{"n_layer": 13, "d_model": 192, "n_head": 6, "n_kv_head": 6, "head_dim": 32, "d_mlp": 512, "vocab_size": 701, "activation": "swiglu", "norm": "rmsnorm", "norm_place": "pre", "norm_eps": 1e-06, "positions": "rope", "rope_base": 10000.0, "rope_fraction": 1.0, "qk_norm": false, "attn_scale": 0.177, "bias": "none", "tie_embeddings": false, "parallel_block": false, "init": "normal", "init_std_qkv": 0.0321, "init_std_o": 0.00629, "init_std_up": 0.0321, "init_std_down": 0.00385, "optimizer": "muon_variant", "lr": 0.00166, "lr_mult_o": 1.5, "beta1": 0.95, "lr_head": 0.00549, "grad_clip": 1.0, "warmup_steps": 200, "schedule": "wsd", "decay_fraction": 0.817, "decay_shape": "pow", "final_lr_fraction": 0.0, "batch_tokens": 16384, "seq_len": 768, "doc_mask": true, "train_tokens": 122200000, "steps": 7459, "dataset": "wikipedia_en"}
Each number is 128 + 32 x the weight over the matrix's rms, rounded and kept within 0 to 255. Layers, rows and columns count from 0.

# layer 9 MLP up, 512x192, rms 0.0959, rows 163-208, columns 96-143
[[109 117 138  79  48 103 134  91 143 111 120  85 147 160  48 115 111 100 118 133 119 186  97  70 140  49 135 177  98 106  78 158 147 116 129  47 164  88 141  69 132  98 135 115 154 187 138 156]
 [155 140  71 140 219 136  60 125  70 145  85 198  79 151 111 105 166  27 165 185  97 152  71 163 141  83 102 125 161 139 124 146  96 159 141 141 132 166 117 111 199 179 102 148 139 112  92 168]
 [ 90  71 157 194 183 114  92  77 101 165 186  33 136  54  99 151 118 155 158 129 189 130  59  63 145  77 127 164  83 150 102 147 151 146 209 135 153 105  98 123  77  95 205 119  80 196 116  92]
 [147 146 108 198 121 204 109  46 116 138 160 152 119 112 146 146 143  95 126 189  65 173 103 134 117 128  79 114 169  93 128 208 154 161 129 112 107 102 115 122 112 112 190 140 117 150 147 180]
 [156 158 100 128 139  81 194 118 153  32  92 130 135 126 151 143 141 138 137 108 140  98 121 176 130 135  74 165 120 147  94 161  94 148  89 142 125 114 121  74 161 176 171 126 115 171 101  68]
 [ 97  51  90 123 181 103 207  63 133 107 144 127 135 109 101 138 168 104 115 158 148 181 172 121 147 120 149 122 122 117 124 197  81 129 126 134 176 111 102  84 131 110 106 123  93  81 108 135]
 [133  86  96 161 108 115 150 182 122 127 106 130 164 126  72 117 105  97 166 161  85 125 136 195 166  40 132 129  81  80 136 148 122  98 137 140  84 150 141 100 146 132  40 121 137  90 160 162]
 [109 109 104  92  46  90  71 150 144  88 156 142 130 173  94 127 117  98 126 178 140 162  49  88 131  90 142 115  98 116 171  33  92 149 121  95 112 174 102 136 157 130 152  33 111 184 135 139]
 [ 82 117  78 153 134 114 110 199 150 148 131 173 182 142 208 137  70 132  77 135  97  95  91 163 148  95 112 109  56 126 168 150 120 146 113  86 130 133 136 161 147  99 145 123 186 148 117  73]
 [171 142 197 121 137  80  51 141 133 158 116 137  68 106 180 134  98 120 104 155 157 118 113 182 145 158 130 115 119 116 198  96 173 143  95 128 104 160 135 177 112 102 193 172 116 110 134  52]
 [120 143 179 202 142 104 160 109 130 150 161 153 114 123 174 122 103 165 140  93 113 140   9 203 103 135 163 141 165 176 154 100 182 189 144  32  69 142 148  84 122 121  95 122 120 181 139  98]
 [109 142 162 119 134  96 138 114 160 146 190 158 144 106 193 129  69 106  97 156 144 128 131 171 116 168 124 143 110  77 152 141  84 157 123  80 129 212 124 170 137 143 126 122 129 172 103  85]
 [114 100 111 137 135 148 129  92 166 152 113  51 175 146 129 131 138  89 132  81 140  65 128 101 140 161 124 119 142 137 155 119 134  49 124 205 126 121 106  77 148 118  97  67 139  96  94 138]
 [143  91 100 153 103  85 106 138 109 129 120 114 132  68 172 148 151 179 132  91 110  89 133  91 101 106 123 113 134 100 144 139 104 120 151 122 115 139 130 113 119  68 145 140  97 130  92  99]
 [149  59 152 150 177 118 104 111 154  56 110 132 168 114  87  16 108 115  72 181  84  99 107 109 128 120 119 141 107 168 145 129 113 125 126 187 116  98 142 153 134 177 176 112 139 136 189  96]
 [114 103 143 177  75 151 127 125 164 145 110 109  87 152  84 169 183  75 164  73  99 139 178  99  99 120 154 163 132  86  90 138 120  96 121 102 127 133 156 105 111 111 130 175 132  86 120 118]
 [154 188 150  91 123  79 141 144  66 160 106 149 104 131 173 117 129 189 115 157 166 110 149 172 126 190 110  64 136 207  97 130 145 145 126 129 115 125 113 176  60 140  82 114 170 118 160 175]
 [111 108 130 125  93  80 148  90 147 104 151 173 110 154 144  79 160  93 110 104 115 172 109 152 105 154 107 123 147  99 113 119 146 114 108 159 111 129 133  71 117 169 104 160 145 118 181  94]
 [ 93 132 153 130 108 101 120 128  88 135  79 169 121 137  62 131 148 179 135 170 178 158 110  67 145 145 112 137 131 160 155 156 171 146 149  96  94 107 165 128 153  68 153 103 133 171 144 131]
 [121 174 155 151 126 219 147 113 123 116 140  95 100 173  81 143 145 132 129  34  85  71 131 125  98 131 188 106 165 120 108 104  97 169  70 106 203 134 159 111 105 137  69 148 106 125 147  95]
 [134 173 132 121 120  98 153 188  98 142 134 106 174 127 118  98  94  92 132  83 158  84 178 152  71 182 173 163 175 124 153 155 128 147 167 110 135 148 167 126 123 101 143 181 149  92 173 134]
 [ 60 111 103 122 146 146 130 145 130  85 101 147 121  48  93  97  80 147 173  98 117 116 164 110 118 105 100 122  98 165 138 139 126 162 132 141 126 101 172 208 175 144 170 133 158 166 181  78]
 [182 121 146 129 167 144 137 125 142 119 150  63  31 147 142  56 167 143 113 153 122 162 144 168 128 119 151 156 119 161  79 173 110  65 124 143  73 134 143  45  90  59 163 144 106 100  81 140]
 [ 93 139 115 115 126 128 137 130  83 147 146  87 101 152  99 123  99 123 140 116  75 163 177 121 143 120 136 196 138  97 192 148 101 101 138  94 128 135  68 164 136 118 131 174  73 127 193 111]
 [132 134 115 138 179  65 159 143 148 114 122  98  49 122  94 140 112 129 101 147 176 121 160 139 113 111 152 128 159 113 147 158 160 215 102 124 103 115  90 138 177 102 147 104 106 128 142 127]
 [167 130 115 103 136 149 127 103 126  92 108 155 170  86  94 199 147 164  95 123 177 166  85 106  80 157  59  93 125 143 218 113 127 153 116 132 108 144 114 100  95 132 142  79 135 147 133  91]
 [ 40 111 150 133 179 150 168 172 108 111 153 117 116 132 167  40  99 152 116 108 211 126 129 146 148  72 194 179 140  67 181  91 105  93 115 131 120 134 169  97 118 189 153 115 158 131  91 206]
 [153 142 135 140 102  67 119 163  95 109 163  73  89 135  93  63 147 177 139  98  70 132 212 179 142  67 126 172 131 134  96 142 110 149 159 109 104  92  89 159 127 157 170 141 134 162 121 212]
 [114 138  70 101 176 128  65 128  74  84 144 103 157 242 152 111 135 112 102 128  69 167 148 138 165  87 150 125 148 127 147 142 138 115 177  85 170  92 187 131 157  76 171 110 141 133 110  93]
 [135 156 158  71  29 152 156 122  98 131  84 118 163 154  92 185 171  65 124 140 127  95 148 179 142 141  92 156 176 138 149 141 159  52 180 165  35 117  98 133 111 128 182  74  57 162  67 170]
 [ 97 205 112 120  96 149 100 126 118 122 198 198  62 150 147 169 161 137  59 115 104 121 129 153 152 127 128 166  95 125  66 139 150 178 127 128 157 188 167  91 169  87 123 156  94 111 126 142]
 [154 143  73 152 127 175 160 111  98 100 121  97  95 156 119 129 127 156 127  83 144 155  49 155 145 109 133  75  77 126  69 139 122 148 134 115 167 170 139 104  84 136 151  94 105 156  31 153]
 [100 161 134 159 105 132 128 122 177 132 155 107  67 147 140 120 157 134 140 106 125 141 131 151 135 118 151 135 109 177 142  78 153 136  98 117  87 137 117 174 107  89 143  97 140 159 156 188]
 [120 103 120 161  90  93  71  79  74 131 144 149 116 127 109 158 110  99 136 144 155  82 183 134  83 109 124 109 145 190 143 149  92 140 116 104 131 112 102 112 143 108 136 136 167 112 116 174]
 [136 104 174 104 129 169 124 113 108 110 145  97 124 144 131 124 138  98  83 135 114 132 138 144 143 179 169 148 182 139 111  91 153 154 149 105 118 127 143 129 166 115 123 109 131 144  44  19]
 [167 173 147  93 139  95 169 102 168 123 163 151  93 114  56 152 154  80 177 116 173 118 132 122 168  68  82  93 123 115 134 116 145 122 126 113 101 128 115 121 163 113 116 150  79 133  46  45]
 [150 155 183 153 140 130 171 100 130 161 138 151  92 173 132 171 135 127 165 176 101 109 175 130 153 108 112 148  84 132 169 181 135 106 137 131 154 113 152  67 160 172 136  53 139 123 143 173]
 [163  62  27 166 123 175  91 152 129 112 171  79 148 130 112 134 112 198 148  81 186  36 180 190  89 133 158  62  78 112 124 103 150 109 127 115 205 189 114 131 191  77 114  68 141 126 174  75]
 [109 134  74 160 125 180 102 104  98 130  98 105 127  98 179 103 114 133  98 137 142 165  97 126 146  95  83  54  67 151  33 156 128 107  88 151  87 175 124 160 115 133 126 157 105 147 136  74]
 [149 127 104  99 172 178 143 115 195 139 171 149 148 183 176 122 165  86 150 130 100 157 106  92 186 135 171 149  90 159 143  92 109 151 183  87 118 141 101 129 111 106 103 151 131  82 195 177]
 [113  96 134 117 145 130 125 110 126 118 154 119 170  65 126 145  65 101  97 129 175 126 149 118 148 149 125 134 144 104 152 108 134 141  43  81 123 165 127 157 162 100  96  99  75 112 109  91]
 [126 110 150 177  63 136 154 118 129 125 168 108 121 128 128  80  84  83 123 105 214 156 131 189 115 169 124 175 117 155  90  96 118 178 157 149 147 115  62 143 114 167  88 103  88 135 131  99]
 [133 136  82 109  68 186 119 150 148 150 105 122 128 156  88 159  92 130  83  97 148  92 149 149 141 126 154 190 122 124  99 135  88 149 185 111 185 144 140 134 153 154  84 177  96 134 112 114]
 [150  72 136 167  56 163  68  90 105  83 134 108 154 149 154  62 107 163 112  71 129 164 104 135 103  87 157 129 164  91 103 124 167 108 141 153 147 144  87 143 116 119 180 195 147 155  70  92]
 [171 126 122 157  97 121  92 101 161 171 101 173 145 106 112 166 132 148 165 169 135 106  88 143 101 143  75 128 133  65 125 185 115 125 138 110 143 167 117 132  82 158 214 124 123 129  97 115]
 [136  78  75 154 127 146 179 128  89 109 192 103 113 173 131 157 194 134 106  92 120 112 133 125 136 150 166 133 107 158 121  96 154 161  58 138 154  89 195 126 142 155  66 141 118 154 164 152]]
# layer 9 MLP down (transposed), 512x192, rms 0.0905, rows 163-208, columns 96-143
[[ 89 120  94 145 109 142 153 135 115 148 191 120 229 109 120 162  97 120 122 108 115 128  90 151  67  95 102 115 112 189  59  94 105 109 109 175 150 165 124 133 103 103 143 161 174 111 143  53]
 [105 139 117 112 119 130 146  90  93 164 147 135 188 172 126 123 146  47 164 121 152 156  68 161 159 130 121 105  81 117 186 185 158 127 144  91 109 122  76  85 181 191 149 143 108 127 133 109]
 [153 160  72 135 105 123 152 112 103 134 102 118  54  89 146  94 145 112 156 125  67 178 154 148 112  80 134 188  57  64 162 117  98 133 120 110 135 129  91 149 101 108 101 112  69 136 103 174]
 [127 162 123 105 118 112 102 118 124 231 140  95  95 169 107 176 154 124 162 140 106 149  72 158 132 115 110  95 155 188 134  65 114 103 101  93 138 147  90 116 118 100 146  87 152 162 130 142]
 [ 90  97 123  99 141  78  80 106 183  54 134 143 136 125 149 120 142 108 199 162 199  98 165 129 116  89  75 158 122 164 105 141 174 101  67 118 137 150 111 125 170 130 142 194 193 163 135 103]
 [108 139 164 144 123 163 148 152 173 153 152 124 175 175 126 113 171 109 115 174 107 126 173 147 163 164 129 149 114 153 164 140 168 122  66  69 102  80 141 122 185 136 157 118 133 182  95 168]
 [106 113 115 212  75 119 117 104 153 147 145 134 171 106 146 124 148 158 121 115 158 128 134  85  40 134 130 131 150  85 174 178  89 174 133 164 113 163 164 149 158  97 112 134 156 157 182 102]
 [140 157 117  60 139 119 169 148  78 166 168 190  98 122 128  93 118 134 132 150 130 139 119 167 153 124  64  64  51 138 144  88  94 158 180 117 147 124 120 120 131 114  96 122 187  55 119 137]
 [122  79  85 157  83 116 121 174  91 123 179 110  36 136 129 123 151  59  99 128 149 181 126 122 129 138  74  88 123  88 147  50 136 179 175 115 139  97 176  31 146 138 134 124 125 100 171  78]
 [157 150 144 155 121 176 116 102 148 160  75  91 138 175 161 121 151 129 107  79 110 110 119 150 134 210 147 161  46 150 177 113 166 147 154 134 119  60 149 121  88 198 170  98 120 114 121 131]
 [ 74 117 106 125 110 163 114 143 120 161 109 118 141 136 194 155 131 128 129 140 150 114 110 121  74  90 160 159 121 128 138 107 129 125 167 139 128  81 102 111 128 149 184 183 194 112 104 102]
 [159 128 221 158  89 123 108  89 165 125 146 140 150 108 150 128  57 115 132 103 130 157 113 153 163 125 100 110 155 123  93 166 127 107 106 177 166 188 194 119 135 164 105 114  83  90 191 142]
 [183 114 155  93 135 147 166  83 117 118 150  92 156 143  74 160 173  92 118 139  79 152 100 155  87 122  90 130 129 137  93  87  79 100 133 160 130 172 136 115 118 115 130 126 107 154 198 152]
 [122  81 127  76 154 131 172 147 137 101 136  93 116  74 122 166 186 140 132 127 102  99 113 146  49 165 153 182 139  74 209 118 134 108 179 118 104 150 134 190  83  62 119 173 131 168 126 113]
 [129 151 151 193  80 138 184  44  55 106 144  94 179  91 122  96 155  55 130 126 136 149 147 126 108  93 118 141  90  97 137 140 116 110  63 152 113 150 174 156 107 117 121 113 164 112 177 148]
 [172 196 129 115 121 128 129  99 195 182  87 120 144 164 102  73 126 167 164 137 131 117 174  70 121 150  93 136  68  78 187 100 201 173  62 156  74 113 148 104 129 171 166 128 140 139 121 143]
 [124 156 119 119 149 165  93 118 142  77 108 112 174  36 132 154  96 129 139 144 114  70 102 181 104  94 107 158  98 161 101 165  95 156 120 108 129 135  53 100 141 117 125 144 134 134 151 139]
 [ 88 111 125 111 135 117  54 132 145 155 111  79  98 113 119 223 106 144 183  78 161 132 123 144   5 138 130 135 103  98 104 150 164 118 135 132 167 136 121 139 104  86 174 159 103  97  83 165]
 [ 72 131  88 109 160 134 162 149  70 159 130 143 116 137 106 137  77 164 170 104 164 118 126 131 104 112 189 125 159  66  72 118 153 141 139  75  96 175  81  85  89 156 118 143 119 151  87 111]
 [103 148 195 110 114 147  88  58 109 132 122 194 194 140  97 103 172 180 187 180 107 100 152 125 175 147 129  93 105 104 157 173 123 115 173  71 145 110 109 118 170  80 167 180 154 140 145 135]
 [131  97  92 136 114  96 118 108  88 163  87  87 133 117 161  96 147 186 177 107 184 103 118 142 118  91 147 201 158 121 118 144 141 179 135 130 126 169 165 111 101 134 124 140 134 107 125  84]
 [ 91 103 116  69 116 126 170  97 118 166 184 155 118 163 119 148 157 122 171 115 150 135 148 146 147 166 147 125 113 138 170 136  97 140 123 154  75  99 101  93 121 115 126 190 173 204 129  68]
 [124 128 125 131 133 140 107 135 198 135 133 165 127  67  71 112 120 136 148 126 129 212  70  66  80 149 149 135 134 111  74  96 171 143  82 144 143 135 165 221 136 214  82 126  93 107 135 168]
 [ 88 141 146 158 152 169 179 164 166 139  97  75 144 107 162 133  99 152  94 162 136 102 120 125 133 134 159 153 161 142 132 122 101 120 132 171  67 120  82 176 135 188 106  54 103 165 104 136]
 [117 185  88 145 114 155 117 170  93 130 111 118 125  56  94 150 124  79 103 101 111 144 135 179 166 101 142 118 133 100  89 150 115 113 125 121 109 126 144 130 144 112 132 176  73 124  87 102]
 [143 122 131 116 109 192 113 139 144 150 132 184 137 151 132 133  97 117 122  75 172  78 115 158 146 175 120 147 136 158  94 106  48 209 175 143 145 130  86  76 136 138  95 153 154 139 116 108]
 [ 98  97 147 122 148 111 128 160  99 164 184 110  78 153 130 126 112 172 138 108 167  73 113 141 101 138 107 144 137 125 123 149 138  98 154  88 156 148 132  83 136 139  93  96 125 149  90 138]
 [ 84 139 170 117 125 160 167 161 133 157 136 107 127 156 105 125 125 162  68 147 136 118 123 127 230 142 172  57  67 136 108 113 110 135 185 103 153  92 208 162 135 122 122 110 162 110 143 142]
 [195 151 108 130 128 151 134 196  83 163 101 124 100 141  72  96 104 186 133  96 125 149  95 134  71 108 149 112 175 129 159 119 153 121  76  65 142  97 146 146 142 107 153 135 107  99 159 121]
 [166 119 125 144 106 115 100 156  92 119 125  77  89 102 139  79 151  99 121 160 111 190 187 130 152 141 141 100 131 136  87  85  94 118 176 132 157 114 132 117 134 115  73  61 106 213 119 135]
 [141 134 103  64  87  68 139  81 100 107 135 167  97 153 173 161 173  94 173 145  88  75 152 118 163 112 116 174 112  81 112 104 152 124  87 134 179 150 142 107 113 127 149 128  93 122  24 139]
 [ 58 103 146 127 119 130 103 123 181 165 183 130 140 167 138 102  81 145 149  92 203 159  37 123 116 103 163 119 142 100  94 192 141 142  54 163 137 172  97 109 116 131 185  76 132 130 154 141]
 [109 116 134  87 147  90 108 142 133 205 131 118 127 172  97 120  77 131  93 122 153 168 148 162 112  83 129  60 137  89  63 148 132 109 125  92 125 127 183  52 144 131  96  90 127  96  70 100]
 [136 140 129 129 117 107 159 129 118 132  90 162 135 158 127 125 100  81 125 105 115 210 127 148 126 100  80 122 128  85 205 157 104  76 136 177 121 106  72 144 155  96 116 110  98 123 216 100]
 [125  93 127  87 119  85 116 122 148 125 109 136  95  77 118 110 144 166 125 104 115 141 104 149 113 118 129 157 176 111 178 105 106 122 115 158  86 115 120 102  85 126 211 164 102  58  77 184]
 [102 114 127 135 159 121  96 138 125 142  95 127 133 131 145  52  99 161 125 162  96 136 173 100 153 143 110 140 115 129 152 174  96 112 134 171 112 127 169 159  78 170 111 122 101 114 157 148]
 [142 115 172  94  79 102 119  82 172 151 125 133 141 147 128 112 149 172 163 150 151 100 117 176  69 165 160 147 100 145 128  99 111 108 133 157 168 150 154 122 115 104 136 164 101  77  51 142]
 [165  90 103 110 144 195 172 187 165 124 143 139 137  63  87  97 116  99 124 132 114  82  77 127 198  98 122  75  70 110 138 140  99 114 161 142  93 109 128 154 159 110 112 112 166  96 110 126]
 [168  84 122 145 207 114 107 110 139 159  26 163 144 182 116 175  94 138 130 143  80 105  88 124 108  97 110 118  64 147 137  80 148  99 150 112 119 130 103 106 123 137 168  85 144 122  90 137]
 [107  70 139 140 131  90 153 108 206 147  86 124 102 114 111 128 126 102 105 102 117 141 147 113 154 140 138 109 122 129 168 107 110  87 125 122 129 134 139 192  86 169  74  92 154 190 118 112]
 [123  84 146  89 104 129  83 125  87 107 114 104 100 120 119 107  82 177  87 151 181 119 132 155 151 162 152  89 173 130 117 138 147 127 117 102 125  94 126 109 118  70 105 197 162  74 127 145]
 [ 99 140 188 185  50 132 145 133 194 127 107 134 131 148 185 120 174 110 142 185 165 173 101 184 139 100 132 150 197 112 132 142 144 100 163 140 120 102  60  95 121 101 126 114  24 111 109  85]
 [150 130 139 147 142 142 129 144  58  84 136  94 174 143  97 187 164 142 136 123 158 148 175 155 120 221 190  89 167 145 122 120 136  81 144 135 145 145 143 174 179 117 166  91 163  87  80 114]
 [159 127 138 129 137 184  71 173 137 125 149 102 112 149 145 121 128 151 160 146 138 156  65 145 164  93 140 151 159 127 145 168 143  99 105 142 162 133 124 211 138 125 117 144  74 148 156 104]
 [116 131 131 194 155 180 131 120  66  68 177 136 199 148 166 120 107 131  87 126 126 159 118  92 114 113 146 133 106 148 178 109 132 102 138  68 131 131  92  77 175  76 112 111  87 134 176 113]
 [137 150 150 173 114 141 132 158 108 129 223 132 150 177 123 145 128 150 117 109 133 140 124 145 141 130 136 104 158 120  53 107 119 152 127 169 110 123 131  87  82 167 139 163 140 122  78 124]]
# layer 9 MLP gate, 512x192, rms 0.0957, rows 164-209, columns 96-143
[[165 146 158 151 111 125 124  61 112 105 138  17 126 121 124 122 152  90 147 102 101 164 100 142  67 130  99 125 180  85 139  93 113  79 175  83  49 105 119  81 148 146 118 169 102 121  77  60]
 [130  97 139 155 150 122 176  88  77 161 151 122 159 140  34 158 132 129 141 134 175 126  96 129  87 133 174 126 132 145 104 120 131 187 142 207 182 125 170 121 166 165 125 128  99 105 118 103]
 [119 147 125  41 126  79 178 114  95 143 154 153 135 124 114 117 156 211 155  83 140 148 108 138 104 168 131 143 130  99 163 102 126 133 129 151  92 140 154 157 152 115 175  98 190 110 106 116]
 [124  81 129 102 166  91  85 140 178  98  82  57  98  95  53 107 135 129  97  98 123 137 152  74 132 128 116  77  63 129 127 105 185 147  90 168 116 155 183 149  64 129 135  99 143 177 129  47]
 [123  86 142 140 188  96 131 105 129  92 153 143 119 129 128 101 101 140 118 133 174 179 156 149 130 165 103 138  88 127 139 119 128  98 125 144 105 110 200  96 124 174  93 134 113 138 116 132]
 [110 124 135 172  90 135 130 152 136  96  87  61 125  84 112 145  88 186 168 148 131 128 161 195 139 128 149 142  95  87 179 166 131 135 137 165 111 130 117 212 133 146  79 119 135  67 113 117]
 [154 180 124 148 100 109 128 147 156 101  89 144 144 138 123  92 144 162 171 131 148 142 118  97 130 123 121 187 124 119 187 160 119 148 121  81 156 101 149 133 150 148 140 144 128  42 174 128]
 [143 128  99 143 193 129 136 177 128 176 164  97  77 132 119 129 164 129 125 120 102  67 114 174 164  91 109  81 109 116 141 180  47 136  86 139 133 144 122 159 118 145 151  98  72  61  82 149]
 [152 120  76 125 168 100 133  95  96  90 159 190 106 122 106 130 126 129 127  56 165 144 181 114 144 147 123 139 140 166 175  98  88 159 198 164 195 104 140 133 161  82  86  91 146  88 165 141]
 [142 194 125 129  81 126  87 112 130  51  91  98 120 111  92 145 169 153 105 129  98  89  64 133 122  83 125 134 130  80 131 129 113  85 171 173 145 111 112 159  57 133 112 123 156 104 109 171]
 [127 151 108  96 160 110 171 121 157  99 155 100 108 174  98 167  63  67 148 107 136 147 151 118 158 141  93 137 124 115  87 110 103 194  69 114 140 162  97  90 151  83 125 132 133 156 125 118]
 [123 105 115 162 182 102  81  91 192 154 168 122  98 113  71 159  31 146 109 122 173 111 123 112 122  86 175 188 126 123 102 181 153 132  99 139  76 130 131  87 113 177 195  92  36 136 133 137]
 [116 117 167 159 118 130 100 185 176 129 119  50 154 120 143  67  98 200 165 108 113  99 177 118  72 150 110 113 152 112 154 168  67  86 108 129 142 136 115 131 119 143 111 191  90 141 133  72]
 [ 89  76 160 144 159 136 160 164 131 155 105 120 146 117 106  69  87 175  87 146  85 140 111 123  96  93 138 163  78 116 113  69 172 123 100 173  83 100 106 111  93 167 106  98 180 156 127 138]
 [118  84 166 129  88 143 156 106  70 138  85  88 121  85 187 128 123 112 134  67  78 122 135 177 136 103 101 147  95  92 132 129 149 102 137 146 142  35 145  79 141  97  91  82 171 128 115 118]
 [152 155 153 181 166 100 138 149 149 110  90 142 170  84 106 156 105 167 128 160  72 121 158 138 111 150 143 103 149 187 138 149 126 141 152 141  81 140  94  91 118  69 189  68 138 110  69 147]
 [153 189 133 121 156 216 112 121 131 139 127 127  90 108 200 110 104 135 152 110 162 146 134 154 132 171 123 111 155 139 152  90 131 124 166 152  56 125  85 155 115 145 188 139 167 140 131 153]
 [160 113 176 178 123 120 151 106 158  76 143 182 180 172  75 121 144 119 124  84 158 154 137  74 145  75 140 120 138  96 181 133 121 158 138 112 110 167 124 127 135 141 153 124 141 113  89 171]
 [175 121  95  94 121 123 165 193 147  98 156 150  99 119 104  73 116 126 158 168  73  88 155 124 122  95  82  94 136 121 231 135 103 147 158 150 107 117 103  76 120 154 160 166  64 155  92 128]
 [116 163 113 112  88 140  98  59 154 145 135 145 154 127  97 111 164 120 111 121 154  83 176 162 105  95  86  92 131 119 112 105 140  94 179 115 142  84 192  89 123 128  97  94 148  77 127 108]
 [ 88 107 113 192  86 138 124 167  82 146 138  91 135 157 121 115 126  72 152 129 146 103  87  87 158 107 150 109 145  92 121 112  76 196 142 144  91 145 145  72  97 107 106 128  88 105  69 139]
 [122  81 133 193 120 110 145 172 156 162 151 126 165 163 135  89 144 141 134 118 128 146 126  80 147 132 138 104 143 109 136 126 133 146 148 138 112 134 214 170 107 152 125  61  71 136  89  82]
 [172 207 130 165 145 145   6 108 131 178  98 134 143 160 146 121 149  92 100 126 121 144  94 186 111 160 134 168 113 137 165  92 129 142 194 182 131 152 139 196 142 114 112  74 136 156 172 163]
 [138 218  90 161 114 103 168 112  32 103 122 119  59 165 147  99 115 126 161 116 199 143 140 140 116 154 164 137  92 114  95 166 163 149 111 137  92 106  98 137 149 132  90 111  93 171 165 130]
 [143 174 122 159  88 134  72  87 197 101 118 104 126 101 120 139 151  79 160  69 153 184 137  81 133 129 124 168 132 138 101 131 129  84 146  51  99 190 148 118 159 119  97 106 119 136 137 105]
 [186 110 110 138 114 124 129 136 128 169  89 155 123 154 105 126 129 155 163 180 138 135  55  97 141 110  70  79 134 123 175 114 109  89 178 159 116  78  82 226 240 133 130  81 147 136 122 139]
 [ 91 134 109 200  53 196 166 131 194  91 178 139 151 104 144 124 125 112 111 119 121 168 102 142 143 163 131 150 184  87 170 158 186 183  95 128 141 105 152 137 119 151  54 108 119 157 145  92]
 [153 105 110  98  59 100 189 156 141 176 159 135  97  71 137 124 128 143 149 198 164 113 114  83 100 180 179 141  81 116 127 118 112 139  98  99  83 166 153 123  82 125 112  81  88 108 152 156]
 [ 72 112 147 114 111 125  96 119 120 112 142  95 188 124 142 114 139  75  99 137 141 131 137 205 116 119  77 169 143 163 137 123 151 149 167 120 106 212 143 115  63  89 142 112 135 156  83 127]
 [157 194 162 113  70 133 157 144 170 112 127 136 162  71 122 105  85  95 122  81 161 169 112  51 132 110 138  29 145 164 157 186 141 156 153 100 120 135 168 114 164  36 128 130 113 142 121 127]
 [ 52 131 141 126 143 108 115 120 110 105 155 156  78 104 150 133 123 174 103 156 125 148 115 151 174 139 142 153 133 113 140  95  94 146 127 178 117  73 123 190 171 154  75 110 115 140 121 144]
 [142  55 147 130 131 164 118  88  89 130 123 128 159  95 123 124 133 112 171 112 114 129 154  85 144 135 102 114 109 139  89 145 115  97 100 169 111  91 121 116 150 117  67 135 126 136  83 153]
 [135  88 133 114 133 120 129 109 166 103 130  89  78 219 104 141  99  74 149 127  94  98 150 177 146 178 101 100  44 151 117 108 147 156 161 140 106 125 136  73 143 167 139 158 144  89 158 120]
 [145  96 122 160 148 127 156 203 115 155 112 142 110 170 125 122 168 101 101 140 121 150 166 173 152  99 137 111 130 112 143 138 175 131 129 132 162 101 124  98 160 136 159  95  92 118 105 173]
 [145 175 158 188  76 149 163 173 177 118 127 173 125 103 104  79  58 129  94 143 161 147 135 175 136 155 146 138 143 119 128 123 111 107 132 129 131 130 156 116 173 135 129 162  90  89 190 100]
 [126 150 113 125 177  83 206 105 132 128 114 188  66 173 113 148 107 164 174 150 119 102  57 150 169 138 154 140 110 151 133 106 130 154 128 183 137 116 121 122 130  97  87 142  87 179 112 114]
 [151 136 106 122 175 184  67 159  84 153 156  75 123  95 154 143 139 137  63 128 176 151 136 104 187 121 198 125  70  88 101 116 137 136 117 126 126 162 218 118 147 125  84  69 159  77  96 147]
 [ 97 103 142  87 132  81 139 131 128 127 119 138 188 156 141 173  72  97 120  65 126  93 106 116  90 163 147 141 100 147 187 126 187 148 132  99 174 108 213  68 117 119 197 100 152 139 136 119]
 [147 194 134 133 131 142 143  78 120 104 123 138 119 166 129 112 214 172 138 162 133 119 160 131 140 110 147 127 122 167 106 116 113 105  68 174  99 140  99 115 117 109  56  71  84 173 144  82]
 [137 117  87 115 108 103 160 131 106 130 111 138 149 203  99 173 144 133 120 105  75 153 105 144 139 117 208 116 136 126  87 211 184 127 140 135  65 127 154  99 120 141 134 109 172 118 138 175]
 [113 157  26 106 128 141  96 147 111  88  83 140 154  92 124 134 125 130 179 102 110 141 113  96 109  91 165 102 105 126 182 162 128  85 135 109 171 145 190 141 133 166 141 147 108  87 133  95]
 [109 100 123 161 119 140 160 144 132 200 117 124 144 152 125 112 140 151 109 164 186 104 155 148 129 166 148 116 102 114 138  82 134  82 180  77 119 128 156 145 109 111  68 108 123 160  90 118]
 [135 151 145 159  98 138 114 195 159 143 130 138 103 166 109  51 110 168 154 174 144  67 149 149 137 139 150 140  92 174 141  78  53 139  86 171 157 120 145 154  97 135  64 137 115  99 112  64]
 [ 59 104 121 124 134 127 161 107 134 108 175 123 133  77 167 152 138 138 115 107 103 125 149 160 180 192  35 119 148  99 158 123 162 129 147 173  47 110  95 140 109 164 109 172 111 158 118 121]
 [149 144 141 124 134 100  28 110 178 180 140 145  85 114 108 110 102 136 188 136 114  68 108  87 114 147  79 181  79 119 116 158 106  88 146 155 145 177 143 171 130  51 152 114  98 151 106 174]
 [138 101 123 149 105 144 147 123  95  93 131 124 114 199 108 146 169 109  93 126 109  98 127 128  88  66  95 120 114 172 118 146 116 184 169 112 135 141  82 129 101 143 126 110 165 122  84 145]]